From a checkpoint of a small transformer trained on Wikipedia: width 96, learned and rotary positions.
Each number is 200 + 20 x the weight over the matrix's rms, rounded and kept within 0 to 999. Layers, rows and columns count from 0.

# q: layer 9 attention query, 96x96, rms 0.0789, rows 54-63, columns 0-95
# k: layer 9 attention key, 96x96, rms 0.077, rows 54-63, columns 0-95
# v: layer 9 attention value, 96x96, rms 0.056, rows 32-57, columns 0-95
# o: layer 9 attention output (transposed), 96x96, rms 0.0596, rows 32-57, columns 0-95
q54,179,181,204,182,225,207,176,213,186,175,181,203,188,212,192,186,199,196,221,256,188,168,173,193,213,167,188,182,183,191,204,227,207,226,205,190,216,210,195,225,183,210,176,173,204,213,191,181,247,218,223,192,210,217,187,190,211,204,183,199,189,179,212,180,163,215,172,203,193,214,212,199,201,222,180,175,210,204,218,229,214,205,230,197,210,249,190,204,238,188,207,207,172,200,210,254
k54,205,187,215,209,224,207,211,227,196,230,166,226,155,192,190,233,223,193,194,217,204,187,229,184,184,203,200,238,217,163,200,189,198,204,210,192,162,188,218,189,204,236,207,217,178,183,218,170,185,194,189,189,223,160,202,198,200,164,198,227,202,227,180,214,144,235,183,224,224,171,174,213,232,209,189,222,241,176,210,210,175,217,213,195,203,200,185,191,227,173,183,191,174,199,218,185
q55,182,203,203,227,181,207,199,200,197,211,206,240,162,161,218,212,200,181,207,204,201,190,214,217,218,176,184,195,205,152,210,184,216,204,195,171,203,195,204,202,197,196,204,146,169,211,210,144,188,218,194,163,222,193,152,214,188,198,163,198,193,186,186,186,207,201,255,175,171,164,179,195,200,233,197,219,208,195,230,168,223,178,217,208,219,244,238,184,224,200,230,193,191,174,239,202
k55,195,202,186,187,202,206,226,188,236,202,172,247,205,189,186,207,203,188,219,252,222,173,191,228,207,200,169,218,221,184,215,240,231,189,178,203,204,228,204,215,185,220,218,205,165,196,230,163,182,213,164,171,167,204,174,211,218,189,227,223,167,196,153,195,178,213,232,229,176,220,208,193,207,236,186,223,188,212,212,246,191,202,190,215,225,223,202,177,202,187,240,182,196,176,217,224
q56,180,228,181,213,235,190,200,197,184,200,181,187,215,228,156,209,204,208,219,184,208,210,186,196,209,189,212,208,198,215,186,181,186,176,220,217,199,233,186,220,205,221,194,219,175,168,181,198,200,188,160,226,143,178,201,219,210,200,185,224,224,178,178,211,196,174,172,244,245,188,211,200,193,198,202,206,202,173,182,197,177,190,188,197,198,216,209,193,202,223,220,228,229,193,180,197
k56,225,201,207,198,210,177,185,180,209,216,179,195,207,220,176,179,181,198,194,191,192,218,201,210,199,221,238,191,180,211,184,167,174,172,199,209,177,221,200,223,184,197,193,215,210,198,177,225,209,175,176,200,231,235,266,178,209,206,172,180,224,194,216,219,214,182,193,208,236,220,171,176,198,215,193,185,179,205,158,182,187,203,194,168,198,203,185,203,205,213,206,217,221,199,208,201
q57,206,234,199,231,223,216,220,198,215,215,247,181,211,178,190,168,215,256,217,201,215,223,190,191,197,208,194,186,217,197,200,147,191,197,188,222,202,191,187,173,226,212,199,186,204,183,215,240,191,231,193,212,197,209,217,193,163,184,230,159,220,176,172,180,211,223,200,192,196,189,232,205,212,183,199,190,203,172,154,180,199,200,161,244,177,177,185,224,159,196,221,217,202,210,175,181
k57,192,224,202,223,211,215,182,177,176,213,211,178,221,215,229,214,170,170,180,192,156,192,184,199,219,202,215,200,174,199,200,202,184,216,200,200,207,180,208,192,176,189,193,190,194,243,205,218,204,189,202,174,207,243,208,216,187,195,168,218,233,200,242,213,213,207,210,189,176,214,177,178,208,204,183,179,199,178,216,165,239,178,153,226,215,180,186,218,212,175,198,207,190,255,182,199
q58,199,181,233,164,189,223,195,219,213,187,202,196,199,214,163,224,224,186,188,213,213,195,184,218,187,183,189,231,202,188,218,212,194,202,212,228,230,233,198,201,183,214,174,188,212,215,204,197,200,191,203,176,182,172,173,221,188,221,184,202,196,183,171,201,190,202,220,243,191,247,174,172,238,231,191,170,167,202,237,204,219,210,212,203,185,218,179,200,213,181,206,206,202,188,216,198
k58,238,208,193,206,209,219,176,180,168,209,169,217,188,184,170,221,190,223,200,201,232,180,251,178,184,178,214,222,232,210,211,190,194,187,183,189,189,193,203,226,193,240,205,192,215,180,202,221,205,207,197,162,207,200,179,241,211,217,195,181,198,194,166,186,203,236,217,215,206,207,222,225,216,189,196,218,177,201,200,217,208,205,205,199,186,169,189,214,214,177,199,180,226,164,206,197
q59,193,218,186,183,176,230,177,193,206,190,187,196,234,190,173,195,211,200,165,209,174,238,186,168,214,228,217,203,208,206,224,198,218,199,184,225,172,166,199,215,182,212,215,192,183,196,223,199,210,198,209,210,212,197,185,165,184,170,214,215,187,185,202,192,192,220,190,209,180,177,192,218,183,210,222,224,222,175,189,193,203,174,190,190,192,179,216,189,186,182,211,203,251,186,198,183
k59,213,202,166,196,216,210,203,198,223,219,216,185,213,182,207,202,211,200,213,241,185,222,180,187,218,195,214,222,192,227,207,181,216,228,196,203,178,234,189,224,194,164,221,218,211,176,202,197,197,180,225,224,167,227,184,170,207,209,207,231,171,166,222,181,184,187,228,224,187,206,195,173,158,182,225,206,201,205,246,195,185,198,178,212,218,201,214,218,204,179,194,167,209,197,216,231
q60,207,204,190,207,204,181,225,202,168,216,215,221,185,145,213,212,224,161,181,202,202,197,211,184,179,197,196,198,202,205,236,153,210,207,179,187,195,193,171,169,215,176,183,212,178,219,192,201,194,206,186,169,215,185,199,184,189,210,188,227,227,226,230,191,223,213,204,210,226,194,224,195,195,183,220,217,223,217,221,170,168,195,189,229,200,189,224,179,214,205,144,194,215,193,208,171
k60,158,208,200,204,165,205,204,193,204,191,179,181,216,167,221,175,150,154,190,199,182,165,220,201,186,168,201,208,191,208,199,240,193,187,206,196,231,192,221,154,190,189,169,148,209,228,203,201,221,220,223,178,189,190,214,211,185,213,211,157,218,233,224,206,197,184,222,206,212,212,235,166,211,202,190,207,183,262,182,212,198,218,195,211,208,209,221,158,206,217,168,197,204,205,180,208
q61,207,213,190,221,185,198,194,202,190,203,219,237,193,197,227,168,197,178,190,209,237,147,196,231,203,191,188,217,182,176,206,194,196,196,193,175,213,214,209,176,227,178,149,210,170,242,213,195,192,211,160,183,190,198,203,220,189,176,159,211,191,208,198,183,205,203,238,229,186,214,185,217,203,184,198,200,214,240,227,196,214,178,189,221,200,210,197,204,212,231,206,210,178,174,221,173
k61,216,217,201,237,219,174,231,194,190,213,219,220,206,196,222,198,193,203,206,189,218,145,216,212,200,197,172,200,198,186,213,222,201,173,207,188,193,187,186,155,220,202,172,221,174,252,182,198,196,225,184,181,230,156,171,210,220,184,200,160,189,252,196,199,214,214,230,220,201,217,211,201,212,192,198,198,206,254,178,240,204,237,232,190,182,232,172,201,227,203,230,213,216,174,252,237
q62,185,191,207,179,197,203,183,219,163,208,184,206,200,187,218,187,186,237,201,202,199,249,189,187,224,188,194,190,189,222,166,209,205,188,205,170,194,195,177,179,181,209,237,216,187,209,187,212,240,202,183,188,193,179,182,189,203,184,210,206,183,192,231,227,201,189,171,182,214,194,211,200,195,217,232,218,189,175,186,220,177,216,217,172,195,212,216,183,197,207,174,210,223,208,204,196
k62,204,164,171,185,202,169,220,187,225,222,206,207,193,195,186,180,191,184,205,208,207,224,186,182,212,214,217,207,221,230,204,187,202,213,196,214,190,197,215,207,219,204,217,208,201,191,175,177,222,179,187,238,170,225,221,170,175,198,217,198,179,179,185,221,209,192,201,186,177,181,205,219,184,223,217,226,184,185,229,193,166,205,197,214,217,197,233,200,212,227,194,197,219,186,200,194
q63,226,194,203,178,182,184,210,160,201,198,194,222,208,194,198,198,159,183,185,168,237,228,225,198,177,214,182,190,221,203,206,209,193,187,211,235,217,180,212,195,208,188,195,211,206,210,198,199,191,145,206,204,249,188,246,216,194,163,204,202,198,231,179,234,240,202,206,202,226,194,190,181,212,201,208,195,192,181,177,184,215,192,176,227,175,171,175,207,215,231,178,179,174,205,154,210
k63,201,196,213,214,178,193,183,172,181,183,243,180,228,202,207,191,180,224,197,168,208,234,199,226,208,146,145,178,197,196,180,215,236,205,239,208,202,188,212,214,160,207,189,194,229,228,196,244,194,168,195,211,186,220,199,231,208,162,215,195,174,193,202,202,225,190,219,202,202,185,202,206,179,160,227,181,197,162,188,180,206,191,194,201,194,202,240,228,189,217,206,216,190,162,181,205
v32,209,224,203,202,236,186,185,194,211,172,198,196,198,172,227,168,179,201,155,179,211,175,184,179,187,238,203,217,211,234,184,186,213,190,198,220,195,205,187,204,207,178,208,167,220,208,197,203,214,240,163,148,198,199,191,206,207,202,200,190,215,198,192,153,209,219,186,161,155,139,232,208,200,177,167,204,195,172,181,182,229,224,171,194,201,204,181,198,159,202,240,228,234,205,169,191
o32,183,188,187,235,204,199,178,231,161,220,221,219,187,211,203,207,188,185,231,169,185,190,206,205,181,176,178,201,184,163,227,226,200,195,188,186,203,166,220,212,200,207,181,194,211,186,197,225,223,212,216,187,190,214,244,200,193,169,193,244,219,220,205,248,191,190,210,203,188,191,229,204,191,156,188,209,182,206,187,182,181,204,200,221,203,213,201,163,225,199,163,201,189,228,215,237
v33,208,197,199,204,169,200,189,208,187,194,192,183,192,201,173,174,205,224,213,185,218,216,197,164,187,213,200,197,200,202,183,232,209,183,252,173,172,236,198,176,188,163,175,207,198,195,178,197,188,198,179,235,187,199,190,214,216,189,229,221,241,185,253,212,187,191,185,174,237,156,209,189,211,179,197,182,204,188,215,158,222,183,221,195,199,179,202,195,209,176,230,177,199,191,190,197
o33,210,199,188,189,177,195,206,199,230,164,173,229,189,206,190,201,202,207,179,184,161,184,194,215,217,189,169,186,239,205,202,211,187,193,194,205,227,207,219,171,211,216,206,233,210,204,184,213,193,224,205,175,183,226,147,217,227,173,157,205,161,208,182,199,191,214,215,183,194,192,199,174,212,223,220,212,192,253,222,168,197,189,191,199,193,223,217,215,174,205,227,221,235,192,213,178
v34,174,198,222,186,219,228,194,193,192,252,204,220,201,217,176,215,216,230,204,208,208,180,211,201,219,226,169,204,211,203,221,196,199,203,178,228,227,205,207,177,204,218,166,219,174,211,215,188,222,191,224,234,217,169,170,188,199,193,204,208,189,204,189,211,237,209,188,163,207,215,226,202,215,237,188,199,158,190,138,212,186,202,174,226,162,175,183,194,187,189,202,209,201,206,217,202
o34,199,205,196,254,198,207,198,205,206,227,171,221,195,148,190,177,157,209,203,189,215,199,189,190,192,181,211,196,178,193,198,194,231,196,204,206,163,196,192,210,195,191,221,194,193,214,196,178,201,168,200,182,182,226,218,197,220,174,242,205,207,213,233,221,241,239,171,220,212,211,221,191,188,186,184,208,209,164,225,202,169,225,250,202,208,214,142,174,188,221,209,177,211,166,204,218
v35,185,159,207,171,200,182,197,196,201,179,188,218,181,244,230,197,206,207,163,183,202,204,241,208,172,164,209,235,190,173,159,201,199,228,218,215,188,205,182,171,203,246,183,234,172,188,204,192,208,221,200,160,199,195,221,208,189,174,229,204,195,176,225,174,200,210,224,223,202,187,208,222,210,214,214,212,195,189,137,225,187,209,237,202,226,191,219,228,209,175,195,210,225,177,188,181
o35,186,244,181,212,180,215,203,190,238,249,232,204,222,181,215,213,211,178,201,219,169,182,175,183,213,209,213,206,166,230,200,209,184,221,209,221,214,167,212,225,212,201,235,192,184,182,173,204,186,185,208,231,172,207,174,218,220,209,191,148,226,189,180,198,172,218,200,187,207,180,203,218,210,206,220,223,198,173,202,191,204,186,194,188,226,194,213,187,173,168,172,209,209,188,192,224
v36,209,174,175,171,241,157,198,239,191,202,185,191,191,200,185,184,157,192,184,184,223,195,200,211,200,192,220,220,204,174,190,203,224,216,211,192,230,189,214,167,181,189,205,204,212,200,179,231,193,214,187,201,202,191,195,220,208,198,196,206,195,169,201,176,220,193,238,215,215,212,192,208,213,205,190,215,170,217,196,195,211,195,204,199,233,196,197,170,210,173,163,239,185,235,184,144
o36,182,214,196,214,158,212,179,198,219,195,212,189,203,226,229,182,212,176,194,217,218,206,214,197,191,221,232,182,159,242,200,232,218,195,221,223,198,188,170,207,192,210,235,213,188,208,186,192,203,224,201,180,224,215,193,186,193,177,182,182,179,205,232,228,161,196,187,182,207,175,213,218,212,173,222,208,192,192,195,166,196,159,180,212,275,194,188,197,215,194,188,193,173,192,192,214
v37,225,222,195,215,223,202,227,211,188,238,191,227,183,206,187,213,164,212,209,190,193,213,220,233,220,179,183,234,191,221,227,182,190,185,188,200,210,171,192,153,243,248,231,164,208,194,165,224,233,207,227,205,201,183,209,217,218,196,180,179,187,218,173,200,216,217,197,207,189,218,220,167,210,212,182,211,194,202,205,203,171,191,202,220,173,164,213,218,165,192,179,192,200,209,185,196
o37,221,194,195,218,207,222,210,214,169,210,210,210,204,211,196,151,162,161,172,218,203,256,213,180,225,202,201,208,203,217,175,193,215,176,204,215,196,193,194,203,179,195,198,183,198,236,233,183,199,189,191,185,189,209,169,156,200,217,255,213,181,186,217,199,239,216,193,201,157,202,202,197,208,185,171,216,189,165,220,201,239,176,220,196,195,203,209,195,231,200,215,170,175,158,208,213
v38,169,180,203,222,185,182,228,194,232,189,235,200,195,186,203,196,180,186,190,211,198,188,209,183,174,219,171,196,205,188,192,212,185,198,233,218,208,213,199,186,219,192,228,197,209,217,229,155,186,199,177,220,206,208,223,207,165,180,206,201,206,206,182,196,237,182,142,231,238,178,205,205,218,198,219,191,228,192,172,173,182,242,181,222,205,212,198,212,186,178,203,182,200,207,217,171
o38,201,230,229,194,230,189,216,187,177,196,168,230,194,238,166,207,202,195,208,216,172,174,180,215,194,176,196,235,197,210,181,174,191,235,214,233,186,181,208,222,201,237,203,177,210,179,201,194,173,203,182,251,184,215,187,206,196,209,174,206,219,197,216,210,168,218,210,197,197,230,198,170,178,196,225,171,228,216,211,170,176,181,215,217,212,193,223,161,221,193,180,228,206,221,186,206
v39,173,167,230,209,221,223,227,212,162,197,166,222,220,166,177,190,215,186,180,210,185,197,230,207,188,205,206,233,201,224,189,220,225,218,195,220,208,185,192,182,237,210,186,169,153,212,200,188,233,211,245,244,169,184,198,210,205,217,222,215,224,216,215,190,209,212,213,142,192,204,182,203,179,216,229,203,202,204,168,188,191,235,200,211,192,208,183,259,190,194,204,185,236,212,198,224
o39,217,179,174,242,191,217,229,196,223,241,185,251,226,197,217,214,174,196,215,202,165,196,223,158,212,187,194,179,193,182,197,194,222,199,198,226,174,200,177,231,223,172,198,207,207,191,217,208,192,189,197,215,210,226,223,219,225,162,245,171,180,170,160,159,207,233,184,221,200,193,244,206,229,174,204,194,179,156,198,190,167,209,220,185,199,177,180,172,186,204,199,219,194,159,215,206
v40,185,180,205,193,205,220,196,266,163,182,213,196,199,242,203,186,193,186,208,211,215,220,165,222,187,155,182,219,210,185,197,248,192,207,211,192,192,181,241,191,180,198,207,228,201,195,227,237,228,222,216,192,177,190,175,210,195,211,192,223,199,188,180,228,188,165,223,194,220,196,194,197,184,189,179,197,204,186,228,180,244,188,198,221,196,240,159,248,191,212,160,248,192,176,208,216
o40,196,207,172,193,198,213,219,215,178,163,205,193,210,208,212,211,242,207,198,204,209,202,180,210,210,240,223,236,202,233,174,206,201,170,203,159,239,194,196,171,183,206,184,234,193,209,194,176,208,192,182,176,219,192,174,196,211,174,179,217,195,182,191,168,198,233,181,211,232,186,187,224,221,208,220,208,184,193,196,194,191,170,230,161,232,161,177,200,215,216,223,197,215,189,246,195
v41,184,215,174,202,171,181,196,176,200,227,234,194,196,191,202,190,213,223,183,187,219,224,162,166,208,160,199,202,178,202,206,175,196,208,215,199,164,175,158,173,229,173,177,154,203,200,225,194,216,216,225,171,180,199,194,199,167,213,217,180,210,195,198,227,205,215,226,176,190,196,222,197,195,212,200,185,208,202,227,207,194,167,227,202,195,216,217,236,224,196,221,204,209,207,244,202
o41,234,170,207,193,207,191,233,185,193,172,170,196,212,194,196,180,227,216,194,238,179,228,227,225,196,200,162,205,253,210,218,207,215,214,173,181,220,194,217,201,148,208,219,170,201,224,168,206,206,195,215,176,204,192,192,168,221,210,191,211,215,157,139,148,187,194,209,220,182,175,211,192,233,216,210,212,180,213,207,259,234,203,177,187,181,204,226,189,158,167,198,187,177,223,211,191
v42,192,202,174,176,215,189,184,230,201,219,204,206,198,197,199,178,179,177,178,196,166,193,220,195,225,186,213,219,204,190,184,206,213,214,163,186,165,198,203,189,192,222,201,184,227,180,217,193,195,210,247,223,157,207,201,205,195,211,207,186,181,180,178,177,184,197,248,165,182,168,197,247,173,199,190,227,183,190,194,201,205,224,223,175,215,222,189,215,178,216,172,226,174,194,183,174
o42,207,156,176,176,187,250,190,217,228,201,225,155,194,203,208,221,220,207,227,221,196,216,188,182,202,217,193,214,235,238,218,236,194,204,209,216,205,202,216,196,198,208,191,184,168,178,198,191,222,195,174,156,212,209,188,217,211,196,181,205,218,186,190,173,198,198,183,213,185,209,221,203,224,206,214,200,177,179,172,228,219,196,179,158,228,213,183,194,225,207,179,183,152,174,196,228
v43,193,208,201,213,194,234,195,203,196,211,181,193,175,209,207,219,198,185,190,195,201,178,208,190,205,226,180,203,208,216,209,203,212,226,184,192,188,213,191,205,172,237,208,186,182,203,207,209,177,162,196,180,195,226,232,208,198,204,197,223,175,191,198,208,203,220,175,219,215,204,195,200,185,207,202,158,183,190,179,190,235,186,240,193,208,142,177,182,191,231,199,199,194,237,206,175
o43,206,190,200,199,180,210,150,213,204,206,218,203,211,174,194,201,208,207,209,196,206,218,157,210,199,178,209,202,180,189,194,192,180,199,229,197,207,169,219,199,197,217,226,179,241,230,196,176,195,181,211,212,184,183,203,205,160,201,228,213,171,208,232,220,221,212,230,206,195,187,227,185,200,225,195,219,200,183,198,173,177,229,199,220,180,222,195,187,216,209,190,201,202,176,205,202
v44,172,191,189,212,208,190,193,190,173,200,209,170,207,224,207,195,188,227,199,180,147,161,213,195,223,197,212,228,210,194,183,170,170,201,223,198,185,177,199,218,201,163,208,180,191,186,196,176,193,193,240,137,202,227,215,201,230,174,207,213,211,207,191,185,156,167,229,197,227,178,205,201,196,219,221,195,210,180,180,189,224,236,177,174,209,203,194,187,173,207,203,188,185,201,200,213
o44,184,174,214,194,173,202,193,236,222,202,188,183,195,209,207,230,200,172,224,183,195,180,178,236,173,195,182,228,200,182,183,260,167,225,201,150,232,189,210,219,184,220,214,214,196,197,192,205,212,177,179,252,218,201,200,224,192,180,171,196,220,218,203,204,187,181,169,174,173,191,153,184,237,212,215,174,179,209,223,218,178,202,211,207,178,220,187,195,179,200,212,255,232,228,185,203
v45,179,164,224,188,165,202,246,204,215,202,198,172,207,213,206,170,187,176,190,216,167,211,204,202,222,170,190,195,190,219,197,214,204,202,220,187,175,207,216,211,189,194,204,204,198,191,205,163,212,253,204,180,189,202,218,202,181,229,229,208,166,175,214,170,209,189,178,214,198,215,185,165,172,222,186,195,200,213,206,196,191,172,229,155,199,221,214,190,184,196,186,173,195,241,214,158
o45,206,208,191,169,193,225,170,163,250,177,213,188,192,195,191,219,209,196,199,234,206,195,197,197,226,217,221,232,215,231,193,197,219,224,212,223,214,234,187,192,188,245,233,210,217,213,178,194,210,192,205,228,186,192,155,204,187,217,182,189,178,169,193,180,195,225,179,166,195,186,195,199,197,209,218,189,199,198,174,201,221,179,192,203,209,169,211,238,190,190,195,191,187,175,209,187
v46,163,209,248,204,208,201,211,224,176,214,243,170,191,232,205,217,214,196,197,204,161,191,177,215,203,168,182,190,194,238,172,184,159,204,155,202,191,182,198,218,190,228,181,168,184,223,229,197,173,227,191,145,201,177,192,213,192,211,209,187,202,186,220,201,191,215,228,162,205,212,218,185,204,186,181,200,193,210,233,205,179,201,168,174,223,184,207,222,224,234,199,205,209,201,173,232
o46,198,200,212,194,214,177,186,187,186,200,168,188,232,166,210,209,163,201,206,202,215,209,205,198,229,198,212,215,170,183,199,208,219,204,177,217,210,200,200,209,185,192,205,203,225,207,190,170,223,176,164,222,196,175,182,199,194,188,200,222,195,232,220,212,235,205,188,180,189,217,201,210,178,187,220,215,197,204,168,205,240,179,229,207,198,194,196,189,185,209,200,221,171,191,211,205
v47,208,187,245,178,215,187,228,198,195,192,196,178,219,206,203,192,187,238,227,188,207,195,198,195,228,221,196,224,200,215,176,211,212,185,178,220,155,203,202,176,195,213,211,261,162,207,205,206,187,215,184,208,227,195,189,175,177,180,169,222,195,192,211,195,197,200,157,184,204,186,168,259,211,214,212,213,213,173,160,200,210,208,183,199,216,206,168,231,167,190,179,201,166,209,204,191
o47,197,239,181,231,179,228,206,204,218,210,217,216,216,180,203,224,188,167,168,188,218,161,190,206,166,206,202,202,218,192,187,200,191,208,211,185,216,196,215,201,234,203,208,191,204,202,228,203,187,174,169,161,139,187,202,211,230,203,171,171,195,242,201,185,206,222,214,219,207,208,198,174,195,227,217,206,206,199,221,196,190,200,223,176,241,161,219,189,229,220,161,190,222,151,255,176
v48,176,224,204,205,168,189,213,197,212,173,194,232,202,189,166,190,215,168,188,182,208,209,206,162,196,214,181,182,223,187,222,211,213,187,174,181,183,223,201,227,186,190,188,192,213,208,214,174,188,204,187,204,212,217,186,204,198,200,251,157,197,212,194,224,207,149,227,185,172,195,199,215,216,208,192,208,207,187,196,176,193,210,207,203,194,173,194,188,245,218,219,196,193,220,184,181
o48,182,218,209,187,187,202,161,190,180,178,192,192,198,217,193,218,194,233,238,209,169,189,216,205,201,186,193,199,198,223,223,217,200,227,227,239,206,206,190,164,202,221,176,192,190,185,164,210,207,215,227,186,195,205,234,223,192,208,170,220,218,192,170,196,192,196,208,223,206,191,221,190,182,178,195,183,202,195,210,185,169,203,206,197,190,231,227,190,175,206,187,178,196,216,201,215
v49,204,169,189,198,168,167,245,207,201,214,200,165,207,212,225,199,206,210,204,211,162,229,175,209,209,190,208,176,172,187,209,200,194,205,173,203,213,204,206,198,237,178,190,204,218,207,203,236,235,201,214,186,191,198,192,237,172,200,234,196,221,169,215,207,194,209,227,208,198,220,217,181,199,201,214,240,191,194,230,212,196,157,180,200,229,189,206,211,211,209,211,188,199,200,242,246
o49,236,173,196,186,222,220,188,180,218,145,186,179,230,208,210,187,231,194,174,236,225,206,215,200,225,237,220,213,217,228,176,207,182,186,216,214,199,200,187,198,187,201,202,195,190,225,161,196,200,210,216,222,207,172,181,186,246,204,186,206,193,198,206,159,197,200,194,159,191,200,185,191,206,197,202,177,193,215,202,236,248,199,196,196,207,190,196,210,152,183,207,214,171,185,206,196
v50,172,203,206,229,217,205,195,209,211,209,198,237,232,206,227,267,187,210,189,189,182,202,209,241,173,185,200,191,235,191,221,186,234,208,202,188,191,195,170,198,221,191,197,180,169,197,209,141,209,229,209,218,199,199,192,217,213,215,183,230,225,190,189,223,222,187,181,182,215,190,229,193,242,198,164,191,182,213,226,202,211,201,214,185,209,167,203,162,208,228,188,204,198,230,199,220
o50,173,194,222,210,265,176,195,205,184,206,147,170,178,206,191,178,168,224,212,221,213,207,186,204,193,207,212,193,175,165,176,198,227,224,237,235,221,196,206,209,161,195,206,180,217,185,204,198,206,185,180,195,228,196,224,201,199,188,227,214,226,180,194,240,192,204,195,209,193,191,203,197,195,220,201,207,192,181,209,193,227,188,228,194,185,225,176,158,187,218,211,213,205,222,156,215
v51,179,186,201,212,224,218,211,220,206,235,176,206,195,219,225,185,188,209,166,218,201,197,193,212,189,208,180,211,211,212,205,195,154,199,190,195,236,223,220,196,205,212,190,187,195,195,196,203,203,207,210,189,205,196,188,154,196,237,226,195,158,231,189,165,190,190,205,155,206,200,212,198,230,185,223,216,169,201,183,185,220,210,197,218,189,189,199,241,214,209,244,161,177,220,184,198
o51,196,202,183,231,194,205,165,170,241,191,218,209,179,172,215,208,190,218,205,188,175,226,172,171,209,176,182,178,203,231,185,222,215,223,227,210,198,200,186,198,179,193,198,175,208,211,221,215,236,203,211,203,189,217,220,205,197,183,205,190,214,211,192,214,227,218,196,203,198,218,218,231,169,172,192,182,198,180,176,190,188,199,214,184,207,215,202,175,204,201,209,201,186,202,216,198
v52,213,186,211,202,208,208,196,178,220,206,176,200,199,207,177,221,169,199,182,197,239,206,206,218,209,209,227,231,206,143,182,221,222,213,211,190,246,186,157,183,192,182,202,221,197,191,177,169,194,177,224,223,207,182,199,211,195,221,201,229,201,205,177,186,169,181,196,244,193,197,144,203,219,190,182,173,207,212,201,208,203,226,169,194,202,168,188,192,203,197,175,228,208,219,182,179
o52,186,207,197,207,216,179,222,197,192,236,182,199,191,197,195,188,187,175,188,207,178,187,206,194,165,185,224,157,187,171,202,208,189,195,225,198,186,199,188,231,203,186,233,219,157,194,217,215,184,198,201,176,248,196,254,185,214,192,216,154,212,185,230,240,175,209,238,195,200,202,208,256,221,202,207,240,192,166,219,182,169,185,190,215,195,211,218,191,213,159,188,201,207,213,209,235
v53,190,207,188,185,192,175,206,196,210,271,185,206,182,176,207,195,216,211,199,189,205,177,173,212,190,201,192,175,225,239,193,195,169,192,216,213,203,178,197,209,205,207,192,184,157,215,171,175,227,223,209,196,195,192,202,167,180,192,209,224,159,220,168,184,214,194,198,183,175,240,223,195,199,178,174,232,198,212,207,192,174,245,172,206,148,154,132,202,194,197,223,175,215,175,210,196
o53,199,184,210,233,187,224,169,212,212,230,189,217,229,211,198,179,187,184,211,164,198,211,199,205,173,214,235,194,223,186,189,170,249,179,198,227,189,211,191,174,175,154,224,173,213,216,216,193,223,185,225,209,219,230,203,174,194,213,220,217,193,223,208,259,222,246,149,197,201,165,207,211,170,182,185,172,166,174,168,202,180,214,256,186,202,222,175,167,215,223,212,185,198,204,173,178
v54,238,220,187,199,198,167,192,165,196,201,218,181,213,201,185,229,185,164,208,217,188,177,191,188,187,235,230,158,179,216,193,200,159,211,142,212,203,188,198,222,237,184,173,184,185,211,210,176,210,173,195,227,193,197,198,183,177,172,241,164,192,226,226,215,196,213,222,201,199,187,170,209,201,192,215,219,170,224,197,177,193,213,189,197,204,170,204,161,196,200,198,218,208,206,192,190
o54,197,188,235,205,191,187,192,207,204,192,158,190,214,204,191,210,186,198,221,215,215,225,235,188,183,181,210,192,171,168,212,190,199,178,217,229,175,219,218,186,216,199,183,191,188,183,217,199,189,188,224,208,218,204,219,248,180,198,178,198,204,224,212,195,178,203,208,172,197,262,223,192,158,175,207,172,222,206,203,216,198,231,218,228,205,217,209,176,224,211,165,194,155,210,151,201
v55,188,190,197,154,228,205,178,228,170,221,187,187,217,223,151,224,177,177,186,232,199,218,207,199,216,239,179,247,219,178,183,181,183,210,206,203,149,167,183,160,202,227,211,240,199,202,191,195,203,205,207,220,200,190,213,171,178,219,191,220,205,184,211,143,204,208,199,189,231,187,176,210,189,231,176,189,199,229,200,178,187,229,207,182,177,199,213,183,201,214,192,177,210,215,187,203
o55,195,198,201,225,177,214,202,184,242,216,190,204,167,165,218,195,219,192,186,203,215,206,182,195,224,162,216,169,223,214,207,199,195,226,194,198,167,206,213,207,217,198,209,224,165,190,213,200,203,191,185,191,174,191,191,181,201,215,216,163,180,220,190,194,181,229,203,220,186,215,237,208,241,202,210,201,212,196,213,159,201,182,193,184,240,212,203,232,209,243,169,189,224,137,201,197
v56,169,202,198,222,206,182,177,185,206,181,207,184,195,209,196,169,188,232,220,195,186,198,209,191,195,211,220,218,201,196,204,195,196,187,179,197,238,209,192,206,205,209,213,224,203,208,214,213,195,163,213,174,221,188,184,211,209,210,205,202,202,157,178,191,204,173,177,210,206,209,240,193,220,203,213,214,215,233,208,177,232,167,154,215,220,234,196,182,209,198,213,218,176,177,202,244
o56,193,194,218,193,219,178,209,205,154,183,196,210,176,187,199,179,225,220,180,210,207,204,192,224,223,205,175,187,215,222,190,218,190,195,206,195,180,201,166,200,203,179,216,241,183,215,184,174,229,212,192,202,209,153,210,185,206,210,187,220,213,209,236,207,204,181,191,169,209,201,161,191,193,210,203,187,209,206,194,222,196,191,200,230,220,198,186,182,169,198,210,191,220,219,199,226
v57,201,184,198,194,202,192,222,192,176,216,170,196,203,220,197,197,210,190,182,198,213,182,168,220,200,202,229,176,200,179,235,213,193,206,215,200,197,204,173,185,174,227,201,198,189,194,178,186,207,206,212,188,205,202,239,218,156,200,220,185,199,226,217,177,209,194,192,232,214,203,148,195,146,235,196,199,180,229,202,203,201,193,212,202,198,191,226,186,153,194,199,199,184,204,192,203
o57,198,196,186,192,191,223,193,200,246,203,194,199,176,205,200,189,221,175,173,201,209,208,231,194,200,239,225,204,179,212,170,196,213,192,213,249,227,182,174,191,209,196,232,177,194,205,193,204,187,192,223,222,210,192,182,199,191,197,187,187,184,174,203,217,199,233,203,159,202,188,209,206,219,173,203,203,217,175,210,191,202,207,179,198,215,195,187,199,217,192,192,202,219,176,205,200